python train.py --optimizer="soap_variant" --learning_rate=0.00434 --doc_mask=true
Each number is 128 + 24 x the weight over its row's rms, rounded and kept within 0 to 255. Layers, rows and columns count from 0. The size above them is the row's rms in percent of the matrix's.

# layer 2 MLP gate, 704x256, rms 0.137, rows 593-601, columns 0-255
size [ 91 117 106 103  99 107  90 111 103]
[[128 129 102 133 143 123 165 130 137 115 140 168 142 146 124  83 103 104 131 132 121 144 119 138 163 149 155 127 136  73 105 108 132 146 150 107 102 185 139 102  81 124 156 150  87 130 201 129 103 148 134 132  97 131 130  84  94 121 151 125 135 107 139 169 128 115 112 133 134 157 136 121 127 117 102  98 141 122 111 129 126 114 136 159 116  96 112 128 152 117 109 128 149 116 105 143 112 141 132 152 113 118 133 151  81 122 150 131 120 103 122 138 108 110 123 143  62 188 111  95 159 129 123 117 132 159 109 122 146 171 140 120 104 104 110 144 135 160 117 124 155 111 170 125 127 146 129 130 107 164 108  84  98 197 118 135 124  89  95 141 123 146 159 125 110 144 137  89 160 129 116 112 126 181 123 146 167 119 167  98 145  98 128 146 139  86 155 124 121 129 109 146 116 132 120 117 133 159 118 100 138 160 103 137 121 157 139 169 155  90 141 111 141  98 103 121 138 171 104 179 112 149 142 120  81  81 141 152 111 147 155 157 111 136  91 127 116 111 135 153 140 124 179 144 110 102 131 127  71 119 139 184 138 107  67  97]
 [197 111 129 140 137 136 139 122 156 158 104  55 118 128 150 176 103 147 102 122 103 162  97 134 131 162 136 108 141 116 106 142 140 126 142 122 155 126 149 106 136 159 140 123 106 133 127  78  71 113 154 121 147 145 134 159 142 139 131 128 118 114 181 125 160 134  74 151 121 100 145 107 127 125 167 137 109 132 144 102 109  99 145 121 130 134 121 122 121 118 113 137  70 132 125  99 145 165 131 137 120 133 129 133 165 157 149 134 130  81 162 111 100  75 140 147 152 118 100 116 136  82 119  94 129  94 117 129 172 122 147 171 107 172 140 132 137 126 118 133  87 137 138 134 151 162  97 160 189 152 128 176 104 119  83 122 125 123 107 126 135 116 145 124 119 136 136 119 113 152 139 135 106 115 162 114 115 160 116 135 113 143 152 132 140 101 108 102 149 144 119 140 128 144 146 126 137 157 119 102 121  87 170  96 127  90 135 133 166 131 113  80 169 123 161 146 159 123 175 129 116  93 115 114 110 143 117 151 140 100 150 122  80  72 108 179 143 118 120  73 110 143 138 160 135 167 158 140 152 100 134  98 113 153 105 149]
 [132 140  94 124 135 112 117  88 159 129 134 127 149 140 139 140 105 131 125 196 160 126 125  73 149 160  98 156 174 128 139 126 126 135 135 123  85 190 123 137 114 115 133 130 179 144  73  98 129 137 133 139  95 129  81 142 125 147 115 102 109 154 110 142 124  90 138 159  82 144 130 138  90 135 132  90 137 143 117 106 119 112 116 118  98 125 141 127 165 144 133 112 108 159 100 108 159 132 120 154 129 121 110 124 131 173 136 119 137 113 141 174 150 127 124 107 137 149 149 133 137 122 146 117 133 162 170 127 137 118 129 146 118 167 104 141 162 161 111 148 143  87 111 107 177 137 129 175 137 129 157 124 120 103 138  92 109 122  94  87 146 153 179 153 125 116 147 153 134 144 130 102 102 130 124 148 158 137 165 121 135 137 129 119 110 110  92 138 138 125 135  89 132 105 116 130 118 146 151  85 106 134 138 123 142 145 119 126  91 143 161 126 117 138 151 173 172 146  92 185 129 100 126 135 119 108 118 109 184 148  73 122 150 167  91 139  98 137 170  98  97  95 110 157 158  62 155 101 145 134 113 127  87 129 131  74]
 [129 113 139 131 118 114 158 112 123  93 127 172 134 148 155 152 119 140 123 106 102  76 143  93 104 118 113 130 134 157 139 105 131 125 135 125 112 123 138 118 107  88 122  85 126 117 110 128 119 148 138 117 113 131  78 188 123 160 158 133 163 135 145 129 131 119 121 171 147 163 147 157 127 144 132  91  89 121 225 127  96  89 167 124 143 112  85 126 111 100 129 107 136 121 129 108 121 111 130 135 135 138 111 124 112 114 161 155 175 180 148 155 106 126 131 140 161 112 185 164 134 100 104 130 165 111 105 156 155 132  99 106  79  76  86 122 119 188 102 119  93 103 120 133 148 139 149 115 136  72 147 114 129 107 138  99 144 137  97 137 148 126 117 135 134 110 145 132 130 114 131 140 134 132 124 158 111 122 124 129 135 108 150 152 111 117 170  92 121 154 136 136  88 113 137 108 144  79 104 161 106 129  59 131 148 157 131 159 124 145 134 104 101 138 131 120 129 128 109 172 116 127 121 142 128 117 109 125 121 152 160  95 125 103 152 106 141  92 121 130 124 130 129 123 104 127 151 194  57 154 115 109  96 146 155 103]
 [ 96 139 118 102 119 104 143 168 122 147 136 157 155 168 109 103 105 101 136  87 158 186  61 116 157  98 114 119 116  76 126 130 102  96 145 115 137 127 108 123 157 144 159 132 141 163  90 126 168 107 122 167 131 163 110 134 177 114  95 100 168 140 148 157 125 104 148 126 144 134 171  96 104 123 127  99 101 149 133 110 161 149 142  79  93 159 168 122 114 117 131 141  91  72 119  98 135  94 132 139 157 136 137  76 146 104 160 128 124 116 126 118 135 153 116 135 113 122 122 115 200 135 138 164 148 107 117 120  95 111 123 153 108 141 174 106  97  98 140 139 111 138 108 108 143 189 120 128 147 169  83 119 167 135 169 119 137 176 123 170 101 160 104 158 148 152 112 118 128 145 151 132 118 148 173 148 130 134 122 109 160 145 143 129 178 111  95 128 117 139 119 134 148 119 130 111 142 165 126 155  85 113 133 134 137 147 125 139 118 113 110 106 135 158 121 139 130  97 142 132 148 109 125 138 143 148 124  85 134 129 115 143 150 129 130 128 171 126 106 149 178  82 155 147 110 137 149 146 119 167 127 124 135 147 128 105]
 [146 153 150 178 188 114 122 198 137 146 135 135 105 111  91  83 126 110 131 158 146 154  94 124  88 109 112  73 145 144 142 177 155 106 104 163 133 127 128 111 134 104 125 138 123  85 118 129 112 123 151 173  97 103 106 145 138 163  98 114 115 123 117  98 104 127 123 109 139 121 118 138 116 124 110 103 119 101 150  87 122 168 130 115 117 115 146 176 116  89  70 136 129 133 146  99 113 103 109 153 145 120 117 118 117 106 164 157 156 112 143 151 148 100 127 140 144 153 166 120  98 135  80 117 126 109  99 105 135 105 132 176 145  78 110 159 132 129 134 161 137 111 133 161 139 149 147 164 162 130 107  92  95 143  75 109 147 132 126 126  94 143 153 141  83 114 133 172 142 145 129 116 132  92 145 138 120 131 138  98 141 121  51 138 137  95 132 108 123 136 163 165 141 139 163 171 103 142 114 119 121 123 141 146 114 132  99 131 145 109 140 153 119 142 149 166 126 135 120 161 132 122 126 154 114 100 108 133 175 147 127 131 124 179 152 138 118 105 121 188 128 141 104  99 139 142 104 164 180 133 167 128 149 135 132 143]
 [142 157 135 154 149 147 100 150 119 104 110 149 110 147 123  88  95 102 108 115 156 115 159 103 150 113 160  88 113 128 138 131 156 153 132  98 127 119 139 135 113 104 119  92 107 134 165 138 164 112 130 111 134 127 120 119 119 155 110 136 135 139 125  66 106 143 101 114 158  89 169 111 110 132 161 134 146 123 128 132 135 107 122 112  96 131 149 125  99 140  71 141 150 130 119 132 137 171 141 104 121 157 139 140 140 117 126 141 172 103 120 198 136 121 154 127  98 122 119  98 132 106 154 122 149 150 168 153 135 180 114 172 120 118 118  65 126 160  80 142 127  95 122 109 138 158 110 129 126 107 102 123  78 147 175  99 138 134 133 152 156 165 142 112 119 161 124 160 196  88 153 156 113 124 118 118 128  90 125  97 124 121  90 100 167 114 161 187 146 132 150 172 157 124 110 133 135 174 125 116 119 129 113 125 127 131 136 130 149 111 137 134 118 157 139 118 136 101 174 145 137 140  94 138 110 157  83 165 117  96 102 136 138 141 143 137 110 150 103 164 145 120 175 112 138  95 148 123 167  83 155  98 134 111 126  69]
 [142 191 168  86 111 130 120 117  98 120  96 124 119 118 128 130 159 141 116 112 126 136 115 129 145 134 160 129 105 116 110 146 143 142 127 112 140 142 140 165  57 121  88 181 121 127 101 144 148 144 108  87 159 130 123 125 154 141 125 162 118 124 113 102 138 129 144  96 111 117 145 150  95 133 118 155 138 141 115 134 100 164 147 154 180 113 153 136 153 145 150 119 113 129  98 112  61 191 186 104 171 103 138 128 155 100 127 134 120 154 147 142 132  64 147  95 100 136  92 109 126 105 112 143 127 110 160 115 123 186 155  91 133 120 130 126 121  61 148 147 123 123 113  96 139 123 145 149 157 158 172 136 146 101 146 146 109 118 155 121 127 147  99 130 128  99 150 150 110 140 129 117 100 147  93  82 153 112 108 120 154 142 151 158 141 160 113 119 145 107 140 133 146 113 128 158  86 124 143 130 120 168  83 141 114 145 120 166 137 134  96 128 122 151 141 157 105 141 137 114 139 141 130 121 137 117 119 129 156 169 111  89 104  81 116  80  85 120 122 119 133 105  77 109 109 139 143 154  95 111 121 130 153 179 122  92]
 [113 131 109 131 126 142  63 174 144 154 146 112 183 109 158 142  88 117  93 105 135 174 151 141 119 165 134 112  99 148 113 122 163 107 110 123 159 162 123 102 117 124 138 139 100 110 147 136 118 171 125 143 106  85 145 133 175 160  98 119 103 122 161  95 149 140 148 131 142 175 133 104 107 124 146 122 185 129 121 166 116  67 129 125 109 131  92  89 150 127 146 100 102 120 109 163 123  97 129 149 133 114  96 143 108 156  96 138 160  77 126 120 128 130 166 137 126 101 183  88 138 142 118 138 114 173 116 167 104 109  94  92 105 108 128 131 168 157 169 135 148 102 114 147  93 149 143 122 122 114 142 125 121 130 163 125 153  92  78  92 145 114 130 136 171 149 116 110 112 137 139 130 164  92 113 170  88 134 145 145  95 129 120 155 136 153 120 126 113  92 102 169 118 126 138 160 114 183 126 111 128 132 113 109 159 128 121 116 123 138 120 106 119 148 130 129  98 116 157 169 127  90 117 117 120 138 100 120 129 133 172 118 172 117 143 150 154 137  96 141 119 191 119 139 156 123 123 147 133 165 115 140 101 139 150 141]]
# layer 2 MLP up, 704x256, rms 0.138, rows 593-601, columns 0-255
size [101 130 101 100 103 106  95 108 109]
[[113 125 120 175  91 129 110 176 162 155 136 175 116  91 132 144 105 170 136 154 195 100 100 113 120 141  97  91 164 122 141 144 140 130 163  91 132 168 172 149 141 121 113 155 140 148 133 102 165 125 101 176 110 146 131 137 159 117  90 155 133 146  86 112 162 106  91 162 120 142  95 158 127 136 108 168 109 130 124 170 100  74 124  99 150 129  80 144 116 109 116  89 132 131 135 130 114  91 106 134 155 114  93 108 164 123  71  94 175 155 147 129 137 117 133 132 130 110 124 128 112 107  83 149 142  98 168 117 102 119  99 120 155 151 144 135 127 136 140  66 121 131 136 118 118 160 138  85 133 121 134 140 163 134 134 161 116 156 164 125 130 120 150 159 136 113 152 153 127 147 120 123 128 123 103 109 117  84 173 117 149 142 145  91 157 133 131  96 136 135 152 102 129 183 142 129 114 117 124 113  90 114 135 126 150 100 136 174 140 157 124 113 106 133 144 104 121 136  85 149 109 110 122 159 118 158 130 148  92 129 121 133 163 117 154 130 132 142 150 167 154 123 120 126 170 116  81 145 145 161 116 155 149 139 156 138]
 [111 137 115 159 126 130  89 126 101 132 159 112 130  97 117 140 178 147 153 140 138 110 140 118 125 103 137  94 123 115 170 139  99 128 103 156 118 150 138 158 121 113 104  99 116 127 140 125 163 142 126 192 161 110 112 131 138  92 145 109 144 110 115 140 136 155 104 150 161 132 107  99 111 122  83 157 120 125 104 146 137 164 131 170 100 175  81 176 149  95 165 117 111 125 129 139 131 144 150 114 165 127 153 138 126 124 162  95 137 153 151 102 171 154 153 153 131 150 122  86 141 150 149 121 114 188  93 123 126 154 138  96 150 156  85 128 108 133 106 206 187 110 128 113 123 130 143 112 134 148 153 129 126 112 125 127 109  96 111 122 168 149 134 107 103 189 119 149 157 123 122 142 109 152 125 191 136 109 131  93 149 120 100  94 122 168 129 150 152 157 112 107  92 136  92 104 106 116 133 160 131 143 133 116 103 102 154 120 124 134 152 155 106 154 101  98 171  95 148 105 146 131 132 146  94 141 130 119 139 142 104 128 107 159 154 134  82 120 190 102 128 163 108 134 123  85 113 132 120 166 145 143 113 108 118 106]
 [111  89 136 162 125 157 155 155  99 129 142 106 136 118 142 114 123 104 102 120 164 141 160 144 115 137 144 122  96 146 137 147 107 122 117 137 128 175  85 135 145  86 138 136 120 139  99 119 128  95 127 127  76 127 133  60 121 163 117 135 138  96 116 127 140 108 120 112 123 137 142 150 134 130  83 137 113 141 114  67 100 131 118 117  97 107 109 112 129 144 135 117 133 127 141 156 128 116 113  99 145 144 112 115  95 146 143  71  92 164 109 107  90 144 172 158 117 104 125 138 110 116 149 136 129 162 151 140 138 140 140 119 158 100  94 129  94 112 134 155 132  69 108  94  99  72 163 127  87 117 107 121 109 133 131 127 119 138 122  80  70 137 112 107 173 103 116 119 116 161 154 153 125 174  97  99  80 148 146  68 112 125 129 153 162 106 157 131 100 135 139 145 124 121 143 135 135 147 114 118 120 100 142 114 121 100 144 128 145 133 144 126  99 129 106 111 164 116 165  91 112  86 105  99 166 167 120 124 128  95 136  74 147 141 153 136 106 165 142 139 147 100  93 113 144 181 125 149  78 159 111 179 138 102 115 101]
 [142  81 103  70 129 152 108 138 141 151 113 143 129 133 157  77  67 130 125 136 134 142 159  94 141 126 143 159 129 142 136 125  96 146 125  93 125 136 144 154 140 155 120 138 143 125 130  92  95 124 130  92 105  71  92 141 124 102 113 159 128 144 134 128  62 119 154 128 121 113 128 140 160 146 130 138 104 121 145 126 109  99 121 136 129 192 112 129 143 122  96 106 124 148 127  94 131 107 132 103 148 121  85 137 141 111 135 122 131 141 144 135 200 133 149 155 165 163 134 139 128 139 135 146 118 136 125 113 166 100 117 114 136  74 113 135 117  98  83 129 139 129  76 134  92 136 170 119 143 137 139 164 117 106 169  73 119 116 125 156 149 132  75 145 154 126 112 168 168 125 137 137 163 118 132 134  85  88 142 114 137 140 119 158 159 148 119 122 131 146 121 124 176 108 125 114  59 133 119  79 160 136 119 100 160 101  84 154 124 152 140 102 177 167  92 112  80 119 137 155  98 151 133 126 134 132 104 118 142 138 100 153 148 150 114 138 135 138 135 162 141  92 121 130 161 164 117 126 114 112 101 102 105 164 140 124]
 [136 117 189 172 100 124 143 105 112 113 142 142 116 124 144  74 125 161 137 103 111 171 124 156  99 108 116 125 119 154 132 126 144 178 121 124 119 150 117 134 112 125 149 114 102 131 136  93 121 132 102 131 170 105 164 120 146 103 118 121 155 139 139 136 134 118  70 111 131 126 150 139 116 118 113  82 128 146 173  92 161 150 138 108 101 126 109 107 152 131 115 173 143 130 142 112 115 123 109 114 153 130 186  99 160 128 149 129  82  92 123 155 157  81 128 127 129 156 106 106 168 131 178 109  87 120 143 150 100 104 146 132 119 133  83 125 114 156  71 137  92 127 157 133 140 101 122 141 172 168  99 165 109 117 100 156 162 121 148 118 169 128 130 114 124 130 125 135 119 136  99 144  99 152  91 136  99  98 129 132 148 157 161 151 161 125 152 173 135 174  94 112 101 139 138 147 104 136 134 138 132 113 115  93 152 157 163 160 122 119 135 126 133 139 143 101 118 120 159 154 109 176  86 117 120 116  84 139 141 174 123 117 137 194 128 115 103 123 122 105 109 111 163 134 121 140 134 141 152 194 138 102 181 146 128 118]
 [ 99 100 146 106 119 173 141 114 137  81 130 137 153 131 147 132 121 108 107 124  94 119 156 139 128 130 118 128 165 107 166 145 121 149 143  73 125 111 149 153 126  87 156 123  60 166 129 125  97 122 129 146 133 126 118 114 134 140 111 134 145 161 125 139 129 134 153  88 138 165 110  95  73 117 164 127 148 140 181 115 168 136 144 112 119 120  91 139 112 156 136 130 147 160 165 150 113  90 132 129 144 124 130 137 111 104  89 102  95 114 111 116 137 114 109 160 133 132 137 122 148 125 141 160  89 182 125 127 121  98  99  98 141 143  73 118 107 160 120  79 115 171 146 114 115 116 124 150  68 143 162 118 108 115 140 109 188 173 133 183 134 136 105 112 137 117 145 163 177 119 143 130 147 197 118 174 144 141 116 148 146 128 151 121 124 130 149 132 122 143  88 140 145 141 123 119 114 105  85 120 106 136 117 128 124 135 141  79 122  91 154 127 173 127 158 130 124 155 129 104 137 151 137 145  77 166  95 137 124 108 136 136 157 158 135 122 139 179 135 135 125 130 165 162 109 116 160  95 111  99 160  93 111 157 141 115]
 [ 96 132 131 133 154 115 158 116 159  99 149  99  96 119 134 133 150 104 115 122 106 100 157 144 142 116 141  92 143 114 143 152 187 131 151 112 150  93 130 125 141 147 120 121 118 160 136 117  84 112 122  85 184 158 124  99 111 102 123 151 147 161 113 132 144 174 128 130 150 127 143 157 145 146 137  87 183  97 117 121 143 120 131 170 129 110 121 183 119 132  56 101  95 149  99  98 121 118 135 162 133 125 116 133  65 133 147 146 143 143 134 163 122  95 151  86 127 133 161 105 126 108 140 151 172 131 146 122 123 163 146 130 151 176 135 102 142 142 120  89 118 124 123 158 164 167  55 139 141 144 148 153 119 103 117 113  92  76 130 139 107 142 123 119 119  82 102 109 118 111 142 134 142 169 119  74 151 161 119 137 127 110 139 136 116 145 161 151 119 158 120 107  87 114 124  87 146  82 129 175  84 150 147 124 160 140 132 152 124 145 147 134 196 113 144 119 132 136 106 125 168 108 120 121 133 162 113 146  94 129 100 123 109 135 119 121 102 101 117 151 127 122 133 116 117 125  95 108 146 133 155 131 102 112  92 100]
 [ 99  84 113 133 144 171 139 148 155 125 132  82 146 170 167 139 101 164 117 146 141 159 113 151 107 135 151  95 141  90 124 102 129 142 138 106 130 142 105 153 133 122 136  71 135 150 116 118 130 110 125 136 122 117 120 146 124 149 102 106 133 144 104 159 120 132 120 135 107 153 145 138  97 148  86 106 164 118 114 102 130 102 163 145 152 117 163 155  90 127 108 148 103 101  84 121 136 132 130 152 138  90 163 106 151 124 112 127 118 124 139 160 159 126 141 151 121 119 111 126 133 110  95 120 101 145 130 155 160 138 170 146  76 124 134  82 113  96 109 105 107 104 103 119 105 169  95 125 143 147 110 122 137  87 101 107 143 120 165 118 147 110  99 125 121 160 162 110 124 125 113  92 119 151 130  92 149 105 170 199 112 122 121 119 126 118 138 102  84 118  85  98 117 128 139 163 136 113 161 100  94 142  65 112 162 170 112 126 142 146 138 142 133 147 129 136 157 106  93 120 161 106 175 180 142  95 140 107 127 128 155 169 119 127 145 141 147 103 163  94  85 131 151 126 154 152 131 152 104 111 109 139 134 214 123 108]
 [ 87 142 128 132 104 122  86 131 147 141 147 125 116 130 145 129 172 125 104 137 117 184 130 152 110 145 141 126 121 135  97 102 144 115 127 128 135 124 145 112 126 152 107 116 142 115 162 102 134 116 153 102  86 119  72 131 158 111 146 122 112 141 124 104 106 133 106 110 137 120 122 144 131 121 105 166 116 125 110 135 113 108  90 161 185 118 105 116 145 167 141 129 101 139 154 122 153  82 159 168 184 128 126 137 135 118 131 107 116 103 100 150  90 153 149 118 124 129 122 147 175 173 123 149 111 118 123 103 128 100 109 121  92 108  95  54 126 166  88 151 118 116 160 126 122 141 132 151 128 137 121 108 180  91 156 114 189 108 118 147 115 122 116 121 188  93 165 127  98 100 121 126 114 105  99 117  48 127 101 135 114 108 137 147 122 103 152 140  99 129 110 122 161 132  90 107 103 157 136 129 110 128  96  72 157  95 158 127 151 134 124 170 153 138 118 147 108  92 135 167 126 141 153 138 104 121 137  78 154 114 125 122 141 144 131  63 103 168 127 103 115 170 117 138 119 113 112 122 169 121 153  94 132 147 107 114]]
# layer 2 MLP down (transposed), 704x256, rms 0.124, rows 593-601, columns 0-255
size [101 101  99 101 105  97  99 100 109]
[[ 66 127 127 158  93 138 129 120 168 122 154 179 146 118 149 167 138 122 147 134 142 138 133 103 107 133 139 112 171 133 115  72 152 142 124 110 143 107 102 145 118 147 158 140 127 129 139 129 122 114 110 142 142 137  90 153  57 121 108 144 130  93 123 121 169 167 135 114 128 149 111 123 106 140  68 138 137 161 132 120 104 137 135  85 115 117 116 146  98 140 127 186 121 158  93  94 120 114 107 137 124 168 126  98 144 153 124 128 152 130  96 157  95 122 123 150 145 139 130 144 128 165  95 104 114 147 141 108 125 125  95 119  91 149 104 131  94  85 164  94 125 151 111 122 135 121 161 139 112 116 123 140 133 162 114 103 139 130 124 153 115 136 132 137 116 100 159 126 109  82 123 142 145 146 137 124 154 137 126 146 139 173 104 146 207 137  86 141 126 101 146 116 148 173 123 137 108 154 122 118 123 123 109 162 137 131 127 139 139 145  61  95 120 140 128  78 100  81 138 138 108 148 117 120  98  88 138  90 152 119 136 127  85 118 146 154 155 150 139 129  96 135 103  94 146  76 206 142 142 111  93 124 176 127 106 145]
 [105 124 147 172 163 137 121 166 126 112 120 102 127 131 144 128  88  82 123 119 106 115 180  83 110  98 152 114 164 155 138 133 147 118 122 155 124 114 142 155 107 132 103 113 133  90 171 138 125 143 109 153 117 139 121  85 123 160 121 123 136 157 115 158 110 143 105  93 100 117 114 117 193 131 109 107 122 136 144 159 142 148 108 120 153 133 132 147 119 129 162 134 145 147  96 120 145 125 136 108 139 143 106 146 117 113 125 148 140 172 127 151 208 138 120 148 138 109 146 134 127 111 141 127 156 119 132 124 156 143 110 117 127 105  89 129 118 126 138 142 139 147 140 134 116 127 125 106 101  81 116 135  74 107 125 161 110 101 124 131 116 168 107 126 118 129  92 149 119  93 103  84 144 151 143 123  95 142  90  95 136 156 147 149 163  93  83 119 164 112 127 116 111 110 157 118 168 127 163 130 169 114 138 108 122 135 125 103 116 168 139 127 100 102  96  81  97 102 155 198 125 137 176 149 163 173 117 103 126 112 131 144 136 112 149 134 132 141 137 101 164 140 136 179  81 101 173 111 128 143 180  83 121 118 194 118]
 [108 151  97 127 102 141 107 134 119 142 159 131 116 133 130 144 139 150 135 104 181 166 126 137 149 109 123 110 143  71 141 108 155 128 156 168 107 134 142 149 116  72 121 161 110 127 112  89 107 125 144 109  98 149 152  78  96 125 102 145 144  87 114 110 138 119 118 109 115  70 208 142 112  69 153 167  92 116 140 159 126 129 158 129 100 165  95 135  88 111 137 122 139  88 126 126  93 132 168 110 113 139 130 135 122 107 126 135 141 125 138 114 125 149 131 114 148 118 121 105 131 112  95 141 135 125 174 116 135 138 120 126 122 140 148 127 121  95 136 157 108 168 138  97 132 123  91 165 112 105 112 122 106 166 114 138 138 103  87 114 171  90 178 147 123 132 138 131 128 134 167 144 127 122 147 165  91 133 178 119 153 131 144 166 101 175 128 151 138 128 102  84 112 147  90 126 132 164 145 124 111 143  93 106 130 116 146 147  94 111 139 140 191 109 100  72 158 117 121 118 111 111 136  84 127 136 111 150 157  92 136 101 104 119  79 125 130 127 129 149 129  93 155 138 106  97 116 156 102 107 138 124 149 156 134 175]
 [136 105 126 131 159  98 138  97 127  97 129 137  94 111 147 100 123 121 136 100 145  78 117  98 125 146 125 123 170  99 142 127 114 151 105 136 116 138  95 141 139 161 152 134 141 111 136 142 127 180 134 117  88 113 115 138 135 147  97  95 153 115 107  99 125 147 157  92 152  91 133 115 115 138 149 125 163 136 141 122 140 120  81 120 185 121 146 140 111 130  85  99 149 100 114  89 130 120 154 123 153 125 102 158 120 109 159 127 105 156  93 150 111 148 169 126 145 124 214 144 116 130 149 122 151 114 128  88 110 139 152 168 162 165 108 138 155 115 111 114 110 130  94 119 144 169 136  86 119 158 182 121 180 148 139 141 111 173 140 148 120 128 129 104 160 127 107 133 130 133 120 157 141 109 131 106 127 142  93 117 102 116 134 132 139 136 129 143 114  97  80 126 153 127 138  96 130 114 175 122 121 169 120 103 136 150 100 148 137 130 106 119 110 123 124  98 158 155 136 149  64 116  98 164 156 112 129 141 132 145 138  96  67 132 153 129 131  98 151 125 129  97 132 119 104 168 164 164  85  71 124  93  76 120  81 115]
 [105 150 101 104 120 115 121 123 120 137 120 106 114 132 106 137 100 108 119  89 164 150  80 144 120  99  88 151 155 118 138 119 123 149 109 127 153 143 153 101 148 106 133 129 131 104 137 121 118  78 112 114  68 162 125 155 143  93 120 149 145 106 107 111 140 104 120  99  95 130 161 121 132 152 186 110 150 139 142 114 138  98 115 143 153 119 131 118 167 141  91 115 108 159 137 156 135  98 150 162 159 134 128 112 125  89 118 131 115  95 150 144 111  80 155 211 134 127 123 104 100 132 168 111 139 107 127 119  90 120 108 119 126 152  89 140 125 154 103 147 109  93 128 140 136  79 167 173 166 135  55  97 130 110 105 135 167 121 104 126 127 142 133  91 122 141 100  77 109 151  96 140 143 139 137 118 136 166 158 108 144 118 109  96 164 149 149 165 108 128  82 136 104 188 130 136  90 132 120 133 135 167 127 120 160 162 159 131 127  83  95 102 126 135 130 115 112 114 136 100  89 126  95 161 101 134  99 136 165 118 144 145 165 146 155 166 104 148 108 116 110 106 163 150 139 101 117 120 131 115 126 127 111 151 103 142]
 [133 146 111 106 127 173 147 135 154  95  65 119 160 148 118  95 123  99 128 155  85 165  92 126 120 109 155 100 129 215 127 103 134 101 119 127 145 105 125 132 131 152 115  89 137 146 118  95 168 136  92 103 148 130 116 116 130 149 123  93 123  65  80 174  94  86 112 108 139 118 104 100  97 125 121 104  98 112 142 132 130  92 117 105 126 139 123 146  99 127  85  86 164  79 102 130 143 154 166 154 137 134 142 140 133 110 133 113 164 144 118 149  91 108 126 103 151 174 174 142  83  99 126 135  96  89 161 134 140 145  88 135 102 121 127 104 175 160 124 164 123 114 108 153  80 131 152 127 111 133 138 130 115 143 157 175 137 143 139 100 131 124 113  96 120 143 128 148 121 149 117 127 105 118 113 108 154 133 123 142 135 112 118 127 108 131 150 107 129 111 112 119 124 123 107 149 126 106 111 146 139 135 136 140 133 124 131  84 125 144 117  95 118  90 136 116 112 184 105  92 141 107 110 130 122 139 147  92 121 121 119 130 117 148 189 108 151  81 134 181  67 126 134 115 130 153 137 132 105 112 150 135 106 112 167 165]
 [ 73 107 123 111 139 121 130 100 122 173 152 136 125 113  97 176 130 130 115 161 130 127 109 145 152 167  79 197 120 117  98  76 126 119 130 144 114 111 112 179 108 129 133 107 129 157 184 138 121 173 124 149 136 143  83  91 139 165 124 144 100 142  99 113 130 136 124 126  87 143  90 133 118 163 112 179 110 115 124 118 143 126 149 101 153  81  92 130  97 123 149 133 129 119 123 155 152 118 113 108 149 110 133 171 133 139 122 101 157 113  98  81  85 113 102 120  94 158 138 103 123 132 136 109 124  80 125 142 181 135 110 143 152  80 159 162  96 126 129 132 149 132 178 138 116  64 123 105 118 145 157 129 107 123 148 132 157 121 132 112 145 160 116 123 114 155 118 135 129 124 139 106 121 120 148  89 117 101 164 140 127 142 125 139 135 154 152 125 125 140  84 137 147 110 150 139 104 147 211  87 113 130 141 134 122 104 120 101 167 164 173 113  98 132 114 177 163 101 148 166 113 157 124 119 137 144 103 135  92 121 123 120 130 129 139 123 138 134  88 134 106 141  97 142 101 110 129 138 125 168 133 127 126 110 169 129]
 [137 111 125 153  55 150 126  97 154 150 118 140 111 128  98 108 120 149 128 107 157 120 179 141 150 132  88 108 104 141 149 156 172 102 112 139 128 162 141 172  96 153 152 109 117 136  81 150 132 101 101 118 100  96 120 126 114 150 137 139 117 140 124 102 163 109 151 148  98 146 103 110 130 136 116 129 185 106 127 138 161 112  90  99 128 154 132 130 161 147 130 127 126 143 117  64 159 148 116  98 163 113 112 123 132  98 136 153 122 146 100 207 140 125 147 149 175 115 149  96 135 119 166 140 131 131 145 115 127 129 160 142  93 143 184 113 128 100 102  95 142 155 130 133 114 102 163 101  84 136 148  83 155 134 102 126 139 103 120 106 119 151 115 145  88 143 132  75  98 124 147 105 110 100 153 164 151 168  84  93 130 162 154 163 163 165 126  78 162 128 133 146 137 116 118 102 122 104 160 135 146 108  94 104  95 115 139 134 120 129 108 160 135 143 147 169 128 143 131 122 107 105 173 166 132 133 119 124 169 121 119 131 139  99 127 105 131 164 148 120 121 120 136 126  86 137 111  95  96 144 122 115 109 125 152 111]
 [118 122 135 144 151 119  81 118 120 108 106  84 169 102 111 143 142 136 138 156 116 154 102 177 101 135 131 123 119 148  84 121 118 145 118 150 137 110 112 137 156 117 123  96  90 137 133 137  97 123 121 124 132 122 103 120  59 158 133 141  82 133 116 142 119 149 133 159 132 175  84 141 138  90 115 124 129 122  81 110 155  92 158 124 168 142 157 175 136 127 138 164 104 136 142 137 119 130 130 156  98 137 175 108 143 140 131 166 146 131 113 132 140 106 161 126 167 128 144 149 156 169 126 130 131 108 131 102 189 100 161  88 164 118 131 129 135 122 110  97 125  74 169 190 139 135 113  95 164 115 125 153 149 122 137 125 122  95 210 131 123 139 142 108 103 122 113  97 146  77 129 107  99 120 140 125 104  98 120  86 131 127 131  79  79 130 115 147 111 108 136 117  94 123 106 114 141 156 123 165 122 124 163 109 164 146 156 159 136 124 114 161 130 122 120 169  91 158 103 141 144 133  86 156  98 129 114 157 148 124 115 134 103 112 111 145 125 138 134 137  97 131 137  80  77 131 142 139 113 135 129  90 105 117 126  88]]